Weights of a small transformer language model: 6 heads of 64.
Each number is 128 + 24 x the weight over its row's rms, rounded and kept within 0 to 255. Layers, rows and columns count from 0. Numbers have three digits each. The size before them is the row's rms in percent of the matrix's.

# layer 12 MLP down, 384x1536, rms 0.0875, rows 315-369, columns 0-255
093:105105123122161134148120160102126118147118146151119160090161123159134045122131105147132136125085129100111084112119146076128103149124106144099137174160149139129136116107122099108110122110110143103104076132096136144082125129102152114151129165075101120170098111152135163145143100144126133084137196127110171138116118109096107156131106146098127125145105116140109101132136115147133137131106151130131137128125152111118110135135114124135120102111157124129090135130085169135145134120101144122129111098097141127104089171119185141112129152088126164141124090103137126102135173080130138114148143146136130092162120111105138144097147132149163114163145091134149124111121150158118127166080131124147078104170105099156146072147112115138165086124125102132139137125108118105142164149135099
103:092077126135135095137072151138166150104110174147122104136133117123131109140129127121155135109090136139156099116146128089066077112087103137112108134133108101128161122106099113136099182182128113136130139125089081097181093150133133139097128125130147124129097142124148077111104080083148119127104186119170072113117162103141101139094125142137133109121133090070072093153124141093152121146123155104123117105144097151129083090104150123107094103121138118096150134114087090114091075089104132121106111145135136108146088155091105078125137135108142083152123115099120081101103130107111200131114172109138134121130095143118102116103078176117116142127112101129100163118156127136099119134115119143117145103151144139092151112116112124115108137082117168105086116100120122101131114096121183
099:144114114111115134132131114099123103066108112182150104126105124126126163143132124128111138076118129170136155154147122123100125124131147125153139131127152110144125122129131165136166094109172145123101158155123158179158131148138104104175153146142115095164137127146159099057150148080169108144136120114140174181134088131135138126123130099161123152127124163117097101124093103146116147136108119133129149131130142119133146074118090108132112144105117130167137120120118130112121124206122148148140091137139114147156197118144167063155142125108163121122094119121128111128163140099162139127132121121131138090139178156140146120133151134131120090089123140122107109139150128120124109119090137119095130165116121153109094136113147127107144094154150133154075116147147133134116139105116129
093:157088125129117117128111119099137128094119115124126106141151127120095153140171154107109148119098102138130113118134126121106102112112123133166132169144120094137178135193139094096101188104103144137129137144116103138124102092132115113113129103124146147149140115093141160119178106136163100176130138132138143114080126131108103138143136132125134119133135143078151064127157155125123140125130156106176129132104156111132148159092090099126114107150135140125098131137069147115151186140091193109141109141103154126143123161100120140102082125139127156140108127148105124136108087103132129097108102115131132136111135107164116127113145108103128136161140104119123112175170083123129169100141100117155138118146161111111098108110130123149099140135119081159074152135110155147103115120118119
094:134142124133119113146133117173106129109120132136130135185135165123151127114153118109181141140158103205131109130066120183167154143128134133136117151122109114124129108152102145162110139143123150107146122103140121105157093101119099159137181091174120144123132152123157121174131111106130112109123115161136149149111109127121132154111110130138158087107086110141096124138179133113187143128127106145166127141135114087077133120153133149137144145145145096154100146136133118105117151173094119095106155118170135146122152114135152093097120078098107101124139123130148117159134151152172129152137129119129154117128107075155152149108110106112135145102117144090194123115114110166154116144106138140154147103124152122170144165131093126118137144164158044136163155104130124142107140115212118
100:107143140159114109127120104121086104115092135095131132096116125100117147100114137148114120121094140063141147104106133126160145112145164142138086114119116075114128123115097091130120079125135131173089073141130129090128129147111115162131090131145131102138113141117146132088155103130127098155137163134167080121138120115097143167116096136129104159109136089160081124131123165162071136130094123096104180133126135121173156111137100124115132100107144130131085124130149158116054157092074154147125122125116119128138114109147095114082101145124126115153094117131133133125144142129104165129142126160162120099105139162095103132130158125124138093137067084151107134093157101098149136150118155095163089150104155152109157085147132184119149157180096137139108090150141126124127141151133137
094:136156151134152122161104169074123132088140119120136123137138112084139117173160116155140114113154146141149127133133125131130145113126162059122099149127145153149102137115087109163095158117149100119119101126127091133151153095141131122095101110107132099118137106117143156130139175142152147128118156079123125126148157131167099143134089113138194110132097109093116156127138160115065136123140120130153063138145159130116134135169112124133151088084112158120126096148135117110141138122149170120182101110121159124121109107101109138102093111153113108138123116130138123139164116113125141099166120134138147112176097128156067138132100123099097136138129102124140102159133146134155117122107141083119161074136120160119144108065123114131142112152139101116131138120154147120124132115093143
101:143119134140122121100122107135100109136125085111107140111115156136113113139131101121143154176151120103141099100083123182095128137136128132141128133143103125114145122108134104167125088146125123109103145092127124115118120122148107180089148119139095145121123078134103172122154136116099105155074092139131164113135130081150118095130157080122160124090158127103124116113142106114111107131153146124153124121091142121126109151161066127129132077134116151138153158090103132165153096139155087161151092123092099131152137086143161078138102100085115107140111116116108128133170141141157123171137078103100122137102086135138134134125124108141140128118113143074157049122108135124105117129131126124146154113091115144119141122127145122130123148102129129131077117118124151156081117160123109
096:128160071096124132134109143110155112145140086130096112155157139114128133134105074127123142157136132152111111125124115104142119158144104106125144163109132146164194110136120116092138113128118071112108167094125103165117109140120120135123123098155140132156080106139143140106113118136134107136160124121153143119080150097125140132152109132097156162107128111172190089140168141146096125095113141142144109168117181093150112111125142146129081132133124105115114107140097125102105113102104130110155124111080111107170073124128138085112140121146075137112111142104157065116141136104168164138088095087146129146153148119106107145117133076160115141123141145156148128126094109144150102082115121127092098123116105113139096086115112141110143095127128182091106126095137113116116131132140120
101:153094168145136154129146096100123111158087136097125114148102149124155136108117056126111141123129129094138128129091129122147139117158128138107145116109171084112112110152098095126124114106130123160061118102146114127116104139135072090091132126114109133120125097118135151140051140118112126133110132106116103102141143142116149144156070186127096181171145155113128151146106120132154115128112124103130151134114124138148135154121120128140120105086115095106082112113103130140118128111142143124104102131115137118116119099170157146122107102132121115107156133165102179139162116158150108145146113134173153139141117111154154115118135122101117116121108114121132135111104077153109108145106152120126095134099136130163159120112135120114157072107140164132126113109112093165122122105152115
099:129136133126118122126076120117091127097132094134120142119062165126105131132152119138093096128089126164112076111096116100115131100123119099105088058188127084117100135115079124138133104134112157120122121128128128127153118151124132154159149105114160144121100139146098126135150135104122058131114114116134099098143114072142135111120101171096107128124091125156162132143132121181170104139161107096094127137123118130107094130101107123135152122123154127147134098113120134146124105100142186189144166137135112095139134108105152140129139106152099090066090073132116131118155101156128098153134097103124163113120120107132170104107139050130126097147148128136105092080105107154131086140112125083115107139150102114131107123070137127123156094115143163113120135113121156141138162113106150
114:118114115115128132112126117148161121098167113121135104116084160174086148148079122154147125163104102137103121119101155122077145158124103077151141147132125105177165107157138132108155181139103121130159138140109126132062118157141128117131110159128129133171156127113144113119138099128152118184086132111132131099185127177116127135167071113134125107079133122138110125131123124168180149102143116131111108140131102146129112126089101136114119102153128188117154112156153147110135105139116117129132110104128094138095157103141118113115117113116111154136127157134141143035103104163127126136116128136132131124125128154119101106116130114090128092122133077132129137117130137124120157109085101136166128164076134118080093132140129113103098058151116107117118064169095132126138127136107168
104:107123103147140115158148156135164143180181036152118137134075093109144126142122111124092118112093095136100127118093125135140134147094159115141137128093110132106146131128152147162143142131115119166127104122159128157132125140151136099127149126101152134134165128090114133089134083070139153097171142126125077105211123148118119097109134100123137136114079101152101100129116133106064111121133086101128116124102157146133149101167136108146115106151125163118125138125167131131147129125145154084114145136140123122082094123121134115139129104152132110089151137126111156115131145136137088151119098147089137109137122075177111140120139114128101132151131136137123122106149110140135116154087122106127131140098127103110145158103111129097122150065131119049162093120156167146124162126100147
097:167127083110120128126122108141141142117127127126109145091101154147106027141127128142080136148117128175163121131093137160103134125124143177134152114140128102155125136107100145132109120114115116094106147156139131112108103094137146119110123120107096118126162150061096123113128125147175126099115110135103117121100113152106144106142139125138148151179152134130094108114121103150127104152133154104159109096125166160113096119174160112135122134115145147111179107110125091088084135138104142130085133125156157125100140124090147161134083172126092117171127094155136113096144137125163104082121153128171139121130138100140146163156116120091144123147113133125092147121043139132148105111138107145108150106128155125144128116095120132108125101165136144116159130138119123109167141113110114
095:134124152052162139166169088146126108135143118114091114084132133127110143135126123130126132130165148155129180122160110149149138117147124132118112083138082093111105155104175156145161130140139139142114111153086135118083130117141222085096138130104137143115121115126102148136134132162131151104150134113136134104184116133150125108157086120154113112185107123123140073099143151099125093159146138129125131090141178095083154105137062120129135128106148123122133143148132129115115122110108063120114097133168129091072131079136151134158114107140172163105096129125189139119111099129106093132117148156086107133108129111099090185138158130145144137077119111119137159168136167099120143173114148134120103119138108159133116098151112142112105106132135068139136105094108125081159128076102144
094:163116144111135121091104105111147122126109101083138125117114148125101125094140171156122132160131135172119063155060133133126080118122149112157136130104158124131145101074129172123114105075136149131128082114126131099180097168146105157121099083092110100100182096131116144139138150149153095124091140096157180083107098162077149140111144159123107090134169122114121160144113161118138139123114134140110125065128122130130145156131141090126107141126161106145083103123147134146098096131157091181139108085122151096125070092180085140093132124133085120084089137115061081157112127167133157110117139135140129115158106103103135131123131128057140126114118135121136119130119116151114116106095094103136128151087144124149212123094142084132099141108122132112108141143139117106138152116113126
099:112109131118119132155114109162090152148135157138095153114090128139130197088124133132135112115123129069097102122106116121110129135126122107093118116138153145080101147097190149117102097145126147102140097150144102109159119110123174132128090157092130129074136118134115099134123157124122088120062094092098115179122116163113116121122135152133114073113140126066104144133118096145132096124132145131112116129103122164064154149099130113134129160131127107165144132118106149122132134096150109130128127123145135080057148140086159108137126158120124129115117148117130101144116110137124126148156122161158124133121157122158135134101123141110151119092119097116185145110120152127133097139092082120101139131132138129145094142107177122157136105094143134092114148129126120172130136147104121
093:137095147097141160153099106137127100078091095120148120176114138094095139102119098091146168119143151133124130093077129110146143116143123161147095168111121099172159083091145087134140102076133111109136095176171110087183073083180127164154146121133135075108146147118116134109111147127128129081105130124126106125124105112149125102156101144163111146108132107093140040083132107141183127073155146085175101112132145106114140099156112119115110165167145145093088148128138180109170080159142113149106114125170146158121147152119135107119110102128112148147126153195128119153110130144118117096131096121143095128117054108133145152165151092092129116120163157077107110129085126139137071110180125105169156151137155101124103109111124123159128088127131100120092147071116159127150115128110139
095:124126182104120151144120153125119111152079136172129149109148143170100145109108117128097138126117165141107138138128123085115148154144183113132136138148180130114097159125096145088125158141132175101133154115097144143149125124107136128127127138147122093105171153148120128127150105181130105146157154122147117089129124096133138105094106144153115131129099167182141074048157130142151085156142143147140174143114133150122168140153148139135112049119085144146143160127113103136157146124132128136138104109107109126095135111160151096195153111079152125128143136133117141118097135121114104171131150081163137095148193136158156151099120104131096086097095165093107105104097120109135107126098124182148087119081132138135155121134136073156109091152136097139157094132126157200135111129141121
096:139174100120120129125107134113143134094126090182122139093126170135094123129101167192142116141113065136126082135153095116150191151080157119133153173119131116113136103137132133137103133108078148099155131112142148133106093129186096132155150108121122133110142156129107134089111127097129092134130096100106131144145079132133146144122131097119123093110083121101106151158154161163109120123150150141108144114083142123131128152175153115143127129133115117157136102113152110118171123098110107097102129138115107112139130164136156117104133137135143103117132101116177107102111124135146134138147140138108109125134134163138087152049143147103105135164114113106106124172146131120112122151142111122121147086117095136109115145119133179051093157096138140135135115162177094149104087126152152
094:122122151113105117109138074093104163105103133110116155131131115148119150133086120085107169106140104120117129127115138087118115138141109137110187097126119158157117153143112125118106125127108097153117142122173099149135145106156117112144128094160125111139095124110106133113106089122121089191128108123138118105096142139168134134146102114126127121096172153157142124140116144132210128134153109104112154161145116110164117106085119112102106092130145107113126120116131155128133103106135145134121124122114099130082107105113138120080144125150116125149073136147192141118074129130147110115107095127173135116126177124145133112127136160135117106116115112131097157135172115101121132133121133124143096067077069158076124101129114135134140108112093112100136109115054128125133094109137121
098:145086107082171142150146139140122140117116109129145127141104167154131121118113107115138126115108104133122149119130123122094110148111117129115080128128121148115087101116128138126143136116122134094116124115131136144096167136152092133116086170108132098119162118115146140138101099152145146131136140128141113139166132114097139130140126125087133121087138109118129130103138130057094131151074150099115127124142118137134110075179122104137131167122128127150087172140156112082097114097113112154120101134146139127131083132120117153133111101138165124103118139115144125142108130121148122096109131072118101124142137132148096141132126151113112156146154120155118061115139146137136102140148109109128122115117083131182149097118123113127080092128131084134096155112109171103125117107089117
098:101106088125092141133140145151142121113137105146113169078112146120091129102106132131113089169137136149110162158140112139141058144098121096101140120064105119105149153116170132163100130155125132132139104147128116163124125096138145116098130138120134115203139139125111140139155127122136130139127130075148084150180134152108121148143157094133098098145096110182142138133134076120110129128157136124133141131107149102165152115170129046131092126108126145104157143085114117144129127146111164126145155113166074084093132133162146146110138138132165144108140113101119114115115131136155104120106126136102096110130103113099082146103123151148146095105094115116132125108098159128156092117104130128093104131078127133134059155091117138132109139133120114108104127118149099150136150070159091
101:077110082118105132109122129135109133126134093107142133086124115165107134150117101145105130111109102114142159105140124134132085159117151122156131117090142108104079106124124108140124162129132115115114148126116148137067122104124143141120132127140110066154113088086144108129094108150103091151129093108174130106103145107120115140111111098104175117108099099115116131116136150133149113108111126137139096128108121137139113150130180162096111139121144171128096124105067117153134143084153112163132115126133128146105165117130104114114125108115124118114095137068153172100083133137104200139144122114122123159168166142134151122125132134108099117101097118135108137116160161137131163146170114109158123128132153143100068108101185114170079126113117120147112132085140125105105120080129121
097:137163101129123080142113131116154118122133140119120126146135147106124097103135120154110147115154133120111151109126125102116111129112175094135087093174121092132168103134131115129114121126152099148111145121139108134134093145149070140102143119144133115158100152133139105089115138106146121095129127184175115113108119146148150104121117093142127145122170141086136180113140128148124143128123151144144111127110110145148132125079121141114135116146162115159112119119082134126129104099137129157134111156131117125107160107111136108166097083143149174156149139169126083113097111124107112137101137088101142105171191118162125107139103108133118112114166134108115121143171131113164125095165142104121107106123104137123142135160076118067106157137125095164128125176149093106103084130143069
107:107126128110142181143139095118089124101129162133097104125144121109121135115085135153096147128138131116150113160182117150146125136184152116141169127129153083146078127146147092108101115148117155113064120128093103148106166128131153162112126111096122083130123120104108104109138101107152129118137110111150088117141129146141139144134100093124151192163156090147163124125164131083123125118082128133120111119105162120121109088126130171091139124103152174155121124132112143152118131096128144093149120132120146128114134097114110074131130146126124125122143143117127163120128138089148146126104153090154098157149139133134115114090168162132155149142104124115149128109123129108124128145111174154136128114135126139075109119109112109112158121109137109125087087048087138130119131112100151
094:084137091120148132112117098116147141119115115131084109106137107164137070140167129109115128136147119129150103166131146135116101053107109132107118151150088096086117066165121137113135124139127105105124154118120120140142136117148124158123107115098155130134144115192124119149105109139123110072125139089124071139091056137092117121128128147104118102142125134167165131090150092118119127098145122114148114116122125077120131144154139090150141145132123143103120094142169096128114118120116143087125135100139135158066159100127130124098107132118128145091112111140135159107139108122119134141118144161124092129137116101140112117134162092125111155121117145133128088150108119093095075109123108078127106105143149104135064123131122130139080151137144105148113123079184117107119125146153108
097:104112166104114129164137138144105107138120121149145136112128143186082136096119117162152136141137137110155138122137173098120128125117123115116167142105115108139111116089175096177143161085086127109130117136107128126123179105130117125089179117152109175155116113116097134150129138115139155100119137138123100151139118143128126072126125117115119109124124142123110125130127147138172096119107128112080086145086132136122118109106152119142142149120144097094154137130086102144089146108131111087129136110094128144124113140139138129183165127155103136149156131119126129140137094109139105160108076132123134131115120156133126117121142101130143140120153092090150142109117131129110120073117124132142169116116124141150133156137157113135184183126133121126131136167109104113138165115092129
096:100138105085155094124156106149114148136135147134159129109106088135121150128131100129076123095127085115128204113148149119090149109150160158156125104114046113133145144153142107158153090092106145122113154100136146103139108175132138125141095118170129097106117106121105122109124179140133123115175172106122134109136151081103079125121136147135063120146114112137137129164113143104130124135083151190155109136122081148149072137172107149111079128141104130107120118141134106136164152112131130116117114133131082100140170142115212108121171154136114111121131167105122132117128135135111113090124100143104132115111104082122117139095089113141147107131148169106113166107116113150165100135119166138158130098153126143141148125115129097103101121126112101156145116146115176117135169091123119
096:161113127161152199152127071100136117146094131139110090117069160137134119122132154144140126161113114170125144151128132177119104089092153158152134110129166103101145137133115138114148127091075142091112097139128135101137118143113161073108134135134110104118153094113159123131135152123115139110129115087117124128128145124119101131064130100121115146085144097107124130132124141136128135159156116102142145128137146138128142105131132133128162096114118111104148134058130118127127149105128111131123077160126099131153107145133120111094139085106133147122126151136151120146139097130127120109118122145076124136129115109189122123137104093159123101125100128131136102139139144133149118071158144157137126139159104122128170137091108111135196120097108126126138114129147132120048116126113130
106:128143101136150106114169128166088142135115149126136128104116142136132130109142149138134120158102099149128101113100068079099122098111091112112103104109118140081094166106125132133132134127110108141104099134154136116138119131164166132136106136102122128113165121116106145097139128127147127160121064168159089161151142120119147147105112145108103136112146136174080117120124123089104124126138114110154145113118110055162168099140148088129198115120159130117133153163101156110086125124130139107104116099115103120138128106121132124126108086122155113128100142131143143106100115128146093148109137098121118128091107132100161121133146130129113150137133151112123110121105171113121135126130103095106103119121169156137162117126123127062146119132152097085111120074093097117112164095074116
098:134137147104133111141153155132085121132176144180090090091107093138109105162139141143136160108119134108187135154102151153137121155132142110127103122131089131102109109103134102135123118166132134126097139090122128139149154132147143129150156125114134093163125115099142152154115123126113110118136149145171159141139132118127128130120126126129137113071130150200118093122114108139119121135133084107163125126116123126131092101123148145151131113139115097099107122148131150108131074122109127067117114133130126122120072125137174094090129194126136132139110076134093147151129134147159134155113103134120111135151155073142087127124126138139139162076093116087111138146126139126164078096133136162130128145102110128140115103179110128140124150131129071157101096150122087121107147151099161
103:100145126147149117147112087132132109160107147140193113118111135106147127161158078095135103096092136112084127080136128117106138100066103167160141148095125114156115088135143099102132089127127157119137132135144096112133131133147100137105066115102111126160146131159089157117132126161182063122151145144108058138122141124134132092136138160181129104087199131101117173146131123090130089126100111069126151162128134142089141118116110133140145138107110130138108063094118189114097159140105146124106117120143135142141125120154185125122145163140124166114144109129096109128114111078117125087123156121104123129104118134138105160107111111132119134098134106138169088121106125151131130119126136103133133041134144087161132172135105120151129126152147130098127075110111135101131129118128086
095:131118130126153112111121144106158105158122117138090139124137127119166104152124137153190107159120119113130106121129156168079136132153138154136144148125158144132106090108115117126142071115148114137091143155126087183127110130132115123143133128143107073143118154104131117151093144117122166124115112143106129133104114161128141114124139130109138064157113091125162110106149118154126142093143085165147093079103106115129125145145146104152133097110128077074106124119141151122125154091160109154125116178145170153126139111149150084146100173136116160134090119124106128170107153078158156113135149134131116117108114157087164102111134100112134131101148146112104111113190096082098125158111088167111103113124143133160147106096122140177129133119156129140089094100133100108105088111109153
103:134145124101151137086145124154125117124161093083155158138089129157131147147146160108078118124055095140130120118147137155119171129150178160146104144131121122096127132123116080101135138134086177137127112148115151176115109144134094137103116128166136083159146126105093156102169080104139127131124127123184122123135146185083119117158131143155093105174133131110083076155143135104125108085119106104139133157103062132174144107173216124149113134160113121091097117117139128149131155123127138140110126088114150117101143131165120094140143133105098113132149097124129141104167129126119138126107071119090158093123125147118132129108142135145127133094124144126131130149103129107114117146131064164135138121119170097129111159108131127155125178200117098117147134105136099108129147179131156
112:128137143173129123131110126113114134101160136149149120122130131143124092129134126131081111135106109126124159119113134128082160162146133151145108072091113163127120151129210138129129122135124140112127123151145091087147189183100085145124139125139130117113114129135120179112141116111111131097095127125090063132126109106157165132128143106137108138126143140118072119130090147157126090173107124147144132135122127170128148133137101107162146127163124110101136179138142120152126145096122124211087152117145147102096134114178155125134135122119094164141105151146117090171105096124182128151142171127112127131152157163117079142152131080090159131166109091155091127106096136117114140141060124151126113107126145144121142136088135099136142141137086119144092130066129132178093133097112112
098:128134140115137126136114126130170144112100158127135155109121142086137109110075122125158110127082133113113175100111115116126170157118117166138091062104153106130139100099103143149105115141160119110113165137167103133082135098116149148155104125156130140150169137078107152188141105107148182078126109125141158100110131097145139169161061123149076157111119102107116100105131131152132084137106115164092129140142151108128101141067094111144139110122097144147133140119122132146132107130164148142150112155159099118156105149137158147144123123124110120096074141141126131135125106171128103129136105121127114109103129105135154109102138113150117097144108157103118112135091128144115116118141133099112143119154109156124118128102129092140091132102142109119145147157142137114136123112101112
095:117134146101128109050147134131145127147109114118139123141165139112115141144151127111151138124137126132155118119151107129114139109119094158155120149122143153170140080106162144123152131168122120163114139136153078129162139049155134145113101094115097149090147165128132087132123098166098104135128099109132110129098093160144126166123132142153105117094117136147156178122112091193128140114105114145130137122135135126131104147153100148124100155085158118142105106110122124133170124130128118133113150136108145065159137120136146145157113114118176137117165126094135121124166095133107118137130164141124106118124151161131163136106175125119110148128082109089121142129112178102142134121087084111159119124122107138130125118131131134147096135101145114143150136104095128148119150116201124
098:104134091120113142115109139129134138094119117118139110132136159136132086128149130113130102140128127127128133124174184090101107151109142124121127126148114157124162147164141184121100049106133086109145173076102159098140089128123112161166137169129165139134125128098098120139126142114116124126162145146124149142150146131188108160124150102132121139139110148091130158130136120145089113137128108118129132089124146091114077156152122118157115132131123163103112130106088135121137142142159139130137101132123134113102094143170146087093127101133103125095113113121188117130116164140096120114117136145126106141187141123126107059169114120136109125111132125116155069142140127155126127116108172121142134152101154109127150152087142121120124140133113150117145144138122140121097097131101114
097:141104129095122138115109111133152113140139128115132144123167129069142150144147106157109120108137167104109134152126099117089141108117162146113137112091094113124096124115123142144114176144083122117134109135139113108181152155118137132146118138130132146102151090126140131180141113138140137106168154087104123095131138158156149152110115152159111112142135127086121093138114123136136112120122069121115158134107114130137139120127139162114155167150129139121145108181137106101133062140115117120102123154083106119114125133174150093163195100128130151120147111085116114107105070151137143112134112135123137146146135116138113095156179123113114152166139117136160077159115124129122148126100091127138147176108136126119103141135138121143137129133134122103136114170129138144105128139163094
099:148099159105114091086145086093122166135155101133126114091090079146141128116087095109117097117105117119122128120100115130127147115151115159146094157143171124154108125128170103149159124110147180116100103151148112106131153128128129109128125081167116087117122141135110158184125139143123101112125116132093104141147104149128099146143115104090133117151115123121105140135087118138109152117125177156168141138122143099121167110105096129126118144127106122116119121153167136117152083110139129088131145157078134118170130118104108117156140140114135056112123133132147149129148164149166083120124127102095098111174125112092150125180100149115108110134110152122072194184098090134148140121071114097150116115128122145173190149181166099093098111134140127115092093128116123147117132175093133
095:130055089140117125125131149127123145156105138145109132115110122080092102096079142120145107114109160098107115158101127150151110118146086166123087198119085152147168108095154147135102125111123118118119103113116136144107171127133093064137124156107151157153130150101120130104126119141138111140133137139136135131162148129095122087131129118131155154142098120109101142103103128145100159102109157091093149152111154127134148089124138131113086111170144111114103144115112128110121105157114067163121088088072108140134100146169087100111089138094153138122152109109181141112112190114181108068143087146152126128115097117117076120173129104082102118115114121072123167124165138116130148179165129131104140140144143155117079127102128091108140133124132115116106111119100104116098097098111106
099:170130078121085123151128129170130108096081155129154129100134133128117131127143161107111144153120102165131145140156117117120116156140096172098127131089160103096173141116083139098168100138118113109131147131149142113157090164106124123119146132095078119088137135077167115159100141136144121113155111173125160147083108156096097116138106152142093105126069154141103147120143118129105152159139101149130131103109098155165095119148094129123126142149110145120100085144139130123107130112131126117122132096150129130141124175131135134132156114110145115147148110115147079136153131150119125144127113165130143126128141100142131145146121112097115120153116080143111097198115103103130127110123108098141126187162123136126145119141136068146091180133110125137143144134161122118136167114137132
106:111148109122104120111101145131102092128117110121117154125088138122091113093102150168133115112112144122089145143054137116160128096122139109118143127132139125150187144098119113162122122122113118130141169076129124114160143112076125135084090139131106102161127097202128114119140121108121122135141153125131175130083129144102149114115113096127114131127158129130139108140101126130163145129099132120099148119146108074129112089146137077115125097115096139099098081080103127127084073168112147143138077109097102116116091131099158101117129093110114116081091079118142166135111138112090121127151086144119119135113144129109144117104125074152133113110146131154130094194084128106091158071146146090131119120108157075126162175109119133115114131143099132109104151117085141137145144102141114
096:159097115121101110143132130114149141159143085134083145143091126119115179140038098148160139133108076155120111108149105155124110112126111111141141117102143130114124077141143139126125105165120143140154114110115145141084164094139117144139146121078105170091161153118112126154137130129159158131136135131156109079117140122138111130090124116125114126172146126099143158115128131169154130110107107157145126167125122142087093135095085071134137095133128129129117146121118103145118128144160076157133100124147150109149114125113131145132138108077104080072142099118110131144126132131082101103105130076139134145132122123178146124160149167139148147131123103129089155113104128166125147127111143105144146125114096107126143126117138131114110129133106076115150148104096134080131145129133128
097:112112112130154162133128174142109107093144103144197149112141145138066136117117133112115138109140152130103090145145158100082114120148126156155126108136169092188106134162133073141141136152149137152093150138091131125157138111101143128111114171129102132046113125132147126136149149154148092130128105124112113144166099117184163106148104125121139153081099151097112085115131122102139190123152143129103108104138120093166136073136135100112146098103118141144121098118120128125099116123152093133140153143095095108097105098116132134104152103135118120137153123128126134172131140099143137081126143127137102133181113127103121144122107124101083146127129093130199100111148134088151127098127094070126128127150160124081123150140115116153131114135106120127118157106081133101143135120127110
094:126122117149148118127153145149130131125119164172132102106098133097151087120094089120125149150118130136121130138132126131122144130110119137145089133168166170107126131099123100135107127085124091109067117100159157104107071140118159082173106142145116101130125077068157144067151118112123126137160083132180116173148121124136114136104124152162119115156122110200108091134125130103122160156134120180098118180131156138162150186130117096136126127076139129123131094080104122095137123133105134120163132130164130142129084118145133125109101122131137100148069112150141129117127124160140144137110183126124120122139080107134145120085115098112134146132140132133114113150097146149113168186122119111121105104159139107170188089127123160087140152145117136147078126137128098078115149179111110
100:143141124130117115144099103107125124134127104119091097092119146157134123136143125142133124131142138086105104118146092141098141131131143130105134132134207145105115116121115130165121130129132168146106116126124084126132178154107139164070078109116121100099111108101102108139147135113122142141121132116143088136105153123164148146121087158103125091147132113148122135103155128138165136110138127090117117134169063114061135121171118161130132129139086134115140091129131166072136117123172082106152097159160112110151066125116103084174128120102138139128070110125143106110104097104114119107129116144176130157139144116132099104099117108130123097084136150112128122106134136169125127165165112117140129119102120125112173157081127116118138114134137150152117108065126142149152125112112130
099:132101148127145090108128142120133126120130147117107127138122136153121064111118136100107145144112114108108118110139116110134117132127162138079128086130147115123113114134120109146141125099100155146164155114173115125107155118140140096082137150111103145142134098126130141102131148130136153148117179118104149105111093111151126104112088127118140108092133109131144126162168171129134113123123100112105111120138079136078146134095107140135167126097139140126129127084126090154096175094135144124089127164127127129099119123129149143114147120175098159162103131120125098117111084109123132117171129142133092149141146120132129143114095150134096146137168127089139140126127131126151133112132102146161163141116152141159128134093142096125129112096136128129148153159150127159092131129113185
094:144130138133134105131144122137107121143130120098107100135094135108153142103092134112093118110104168074075160137109135103145091082122102094163100079116102129138077091158177125143087096126126108123145153115148121119164115122133108117130130147126160132128078140143110138125132140134076093107116144120178128126118163141161146166128114110128132142100139114113118130144176096188117106079164103122154119142142088152163117120159098107143169083124122119140112131117120068117149103148129175113147138135109155118085134114190122120110149114149113136124142143111118140144147107116151127105143135102130112133117112150163105115147120129127130161119174074113132142085105118149121176118135150090163086117072131120153130128134124144114124114054154142109127101071130126124127114114119094
097:133103127107110113106109119113122115122136141118137140104122103128110122122128128156122141120122145132121170109113140141116086131100099091154121144106160105107088108074108092136117120080128118117118125106094112089145112111144073130098171120087130127159114132079128092130145122119098127137126110164153164115130131197161116155091172125134085155096105179121154149124106143140124143138123162106125151135106113124158115131161164125123147105108127110113083119125105120117119109112092132174133173163093181158127184126150142160127132107122128098141127105129096108134117134136125114150085134119129097113100145096127153091131095086139141126094098147107131139143142145118146126125148064073134127145136128147106103136134093131127094135119106111150139142127124126090143099137153119
099:063104086112106112097138163148183131109128112135153170133155111106107118134164128163129142121117134137092137125140123092105126134120100159126117134145102152103143092105127143129141148150106096152142110102123150129116101127129112113085140100156159149112140109144104100146128084132109125121144144147054133126089174099167089097124111129130172144104092104141092092146089113088128141148138146115139104156130074101118102108171135123120131132123137105104126163140176073119118109156124114132129131128095129128145132108097141161112114144079146095087139101087154132118098118110123154125128110117091131097135145136149110109129125098141118128158117138121133170099123163114137119123130100121160105139143124127116101125166122141093077107145127117120153122132117106110131161134088155
098:119114091111085136105102099111150143129137122110113109091090151077098098122150125135135164120120114159125136115075094109136098099124126155090118100135073110126119151135166142107118089095115101158137138115150126133151152152120105155103151147123176155100142114128105150121134104127146123112130139118154133110146133118127078107132105129141109130134137125143104092140154130109138105130134096101100104105144119119141151159133122109134103127132118120133117141094137136048129126118110131137123143121111120064167147129068155101085147108139110165112133111108135106105109129124143079094127095110164186154092095145147151129130120148122153111146128183144128115141114168123121142139081106136151091112124117097105138138169129115083133125148106120121135140121121144144134116157139101
154:115121147132075105109116158095123137174105149106139133162119122165122139133134129104114127092116099094161142122134131133112111110134093126124130120128135126136159132131135139062141182145113131123145143133115143155113111140119135098170128131101148163156119101116130154136127137150121106135120125157121139091099135152082144111110052139133133159098069154129113108141106142127157152140090128125127149124131114087144105133124167123020120119128134078098056105205141169115138123125131151102149150111108150127126136159159071120138142142138130131143145143144126096088107139100135127109099090118162133162119132151135097114121152135123137134174139136116127143131113069138165141119137110139113125117135123145125149128140139092116156118119089115149154166129109142140148084122145131
098:121151147117158105090125076108115129129150149145121123113171144154105163136126164106111124111110107093095136134118128192139156139141129103107116162101123103148076117073146160135115117132104128138098161135143116127136167088143109145152145120114132126126130106151142155103139147130090103157077131166103178099156116113101132140111141123148096114169107126117145104131142165131115117131147135135168132129113129167143163155149105063112140121148133120150086120097143123115119130075112164118097118089116156119146136087129120120130082131154129119139189175133086142117131135152119112130105174114136151155172099151154128102172158114135146134116152067122142098158127126174179103112112123112126107108116149105129094144188082131128134118157143123110148127124077118152119164140155119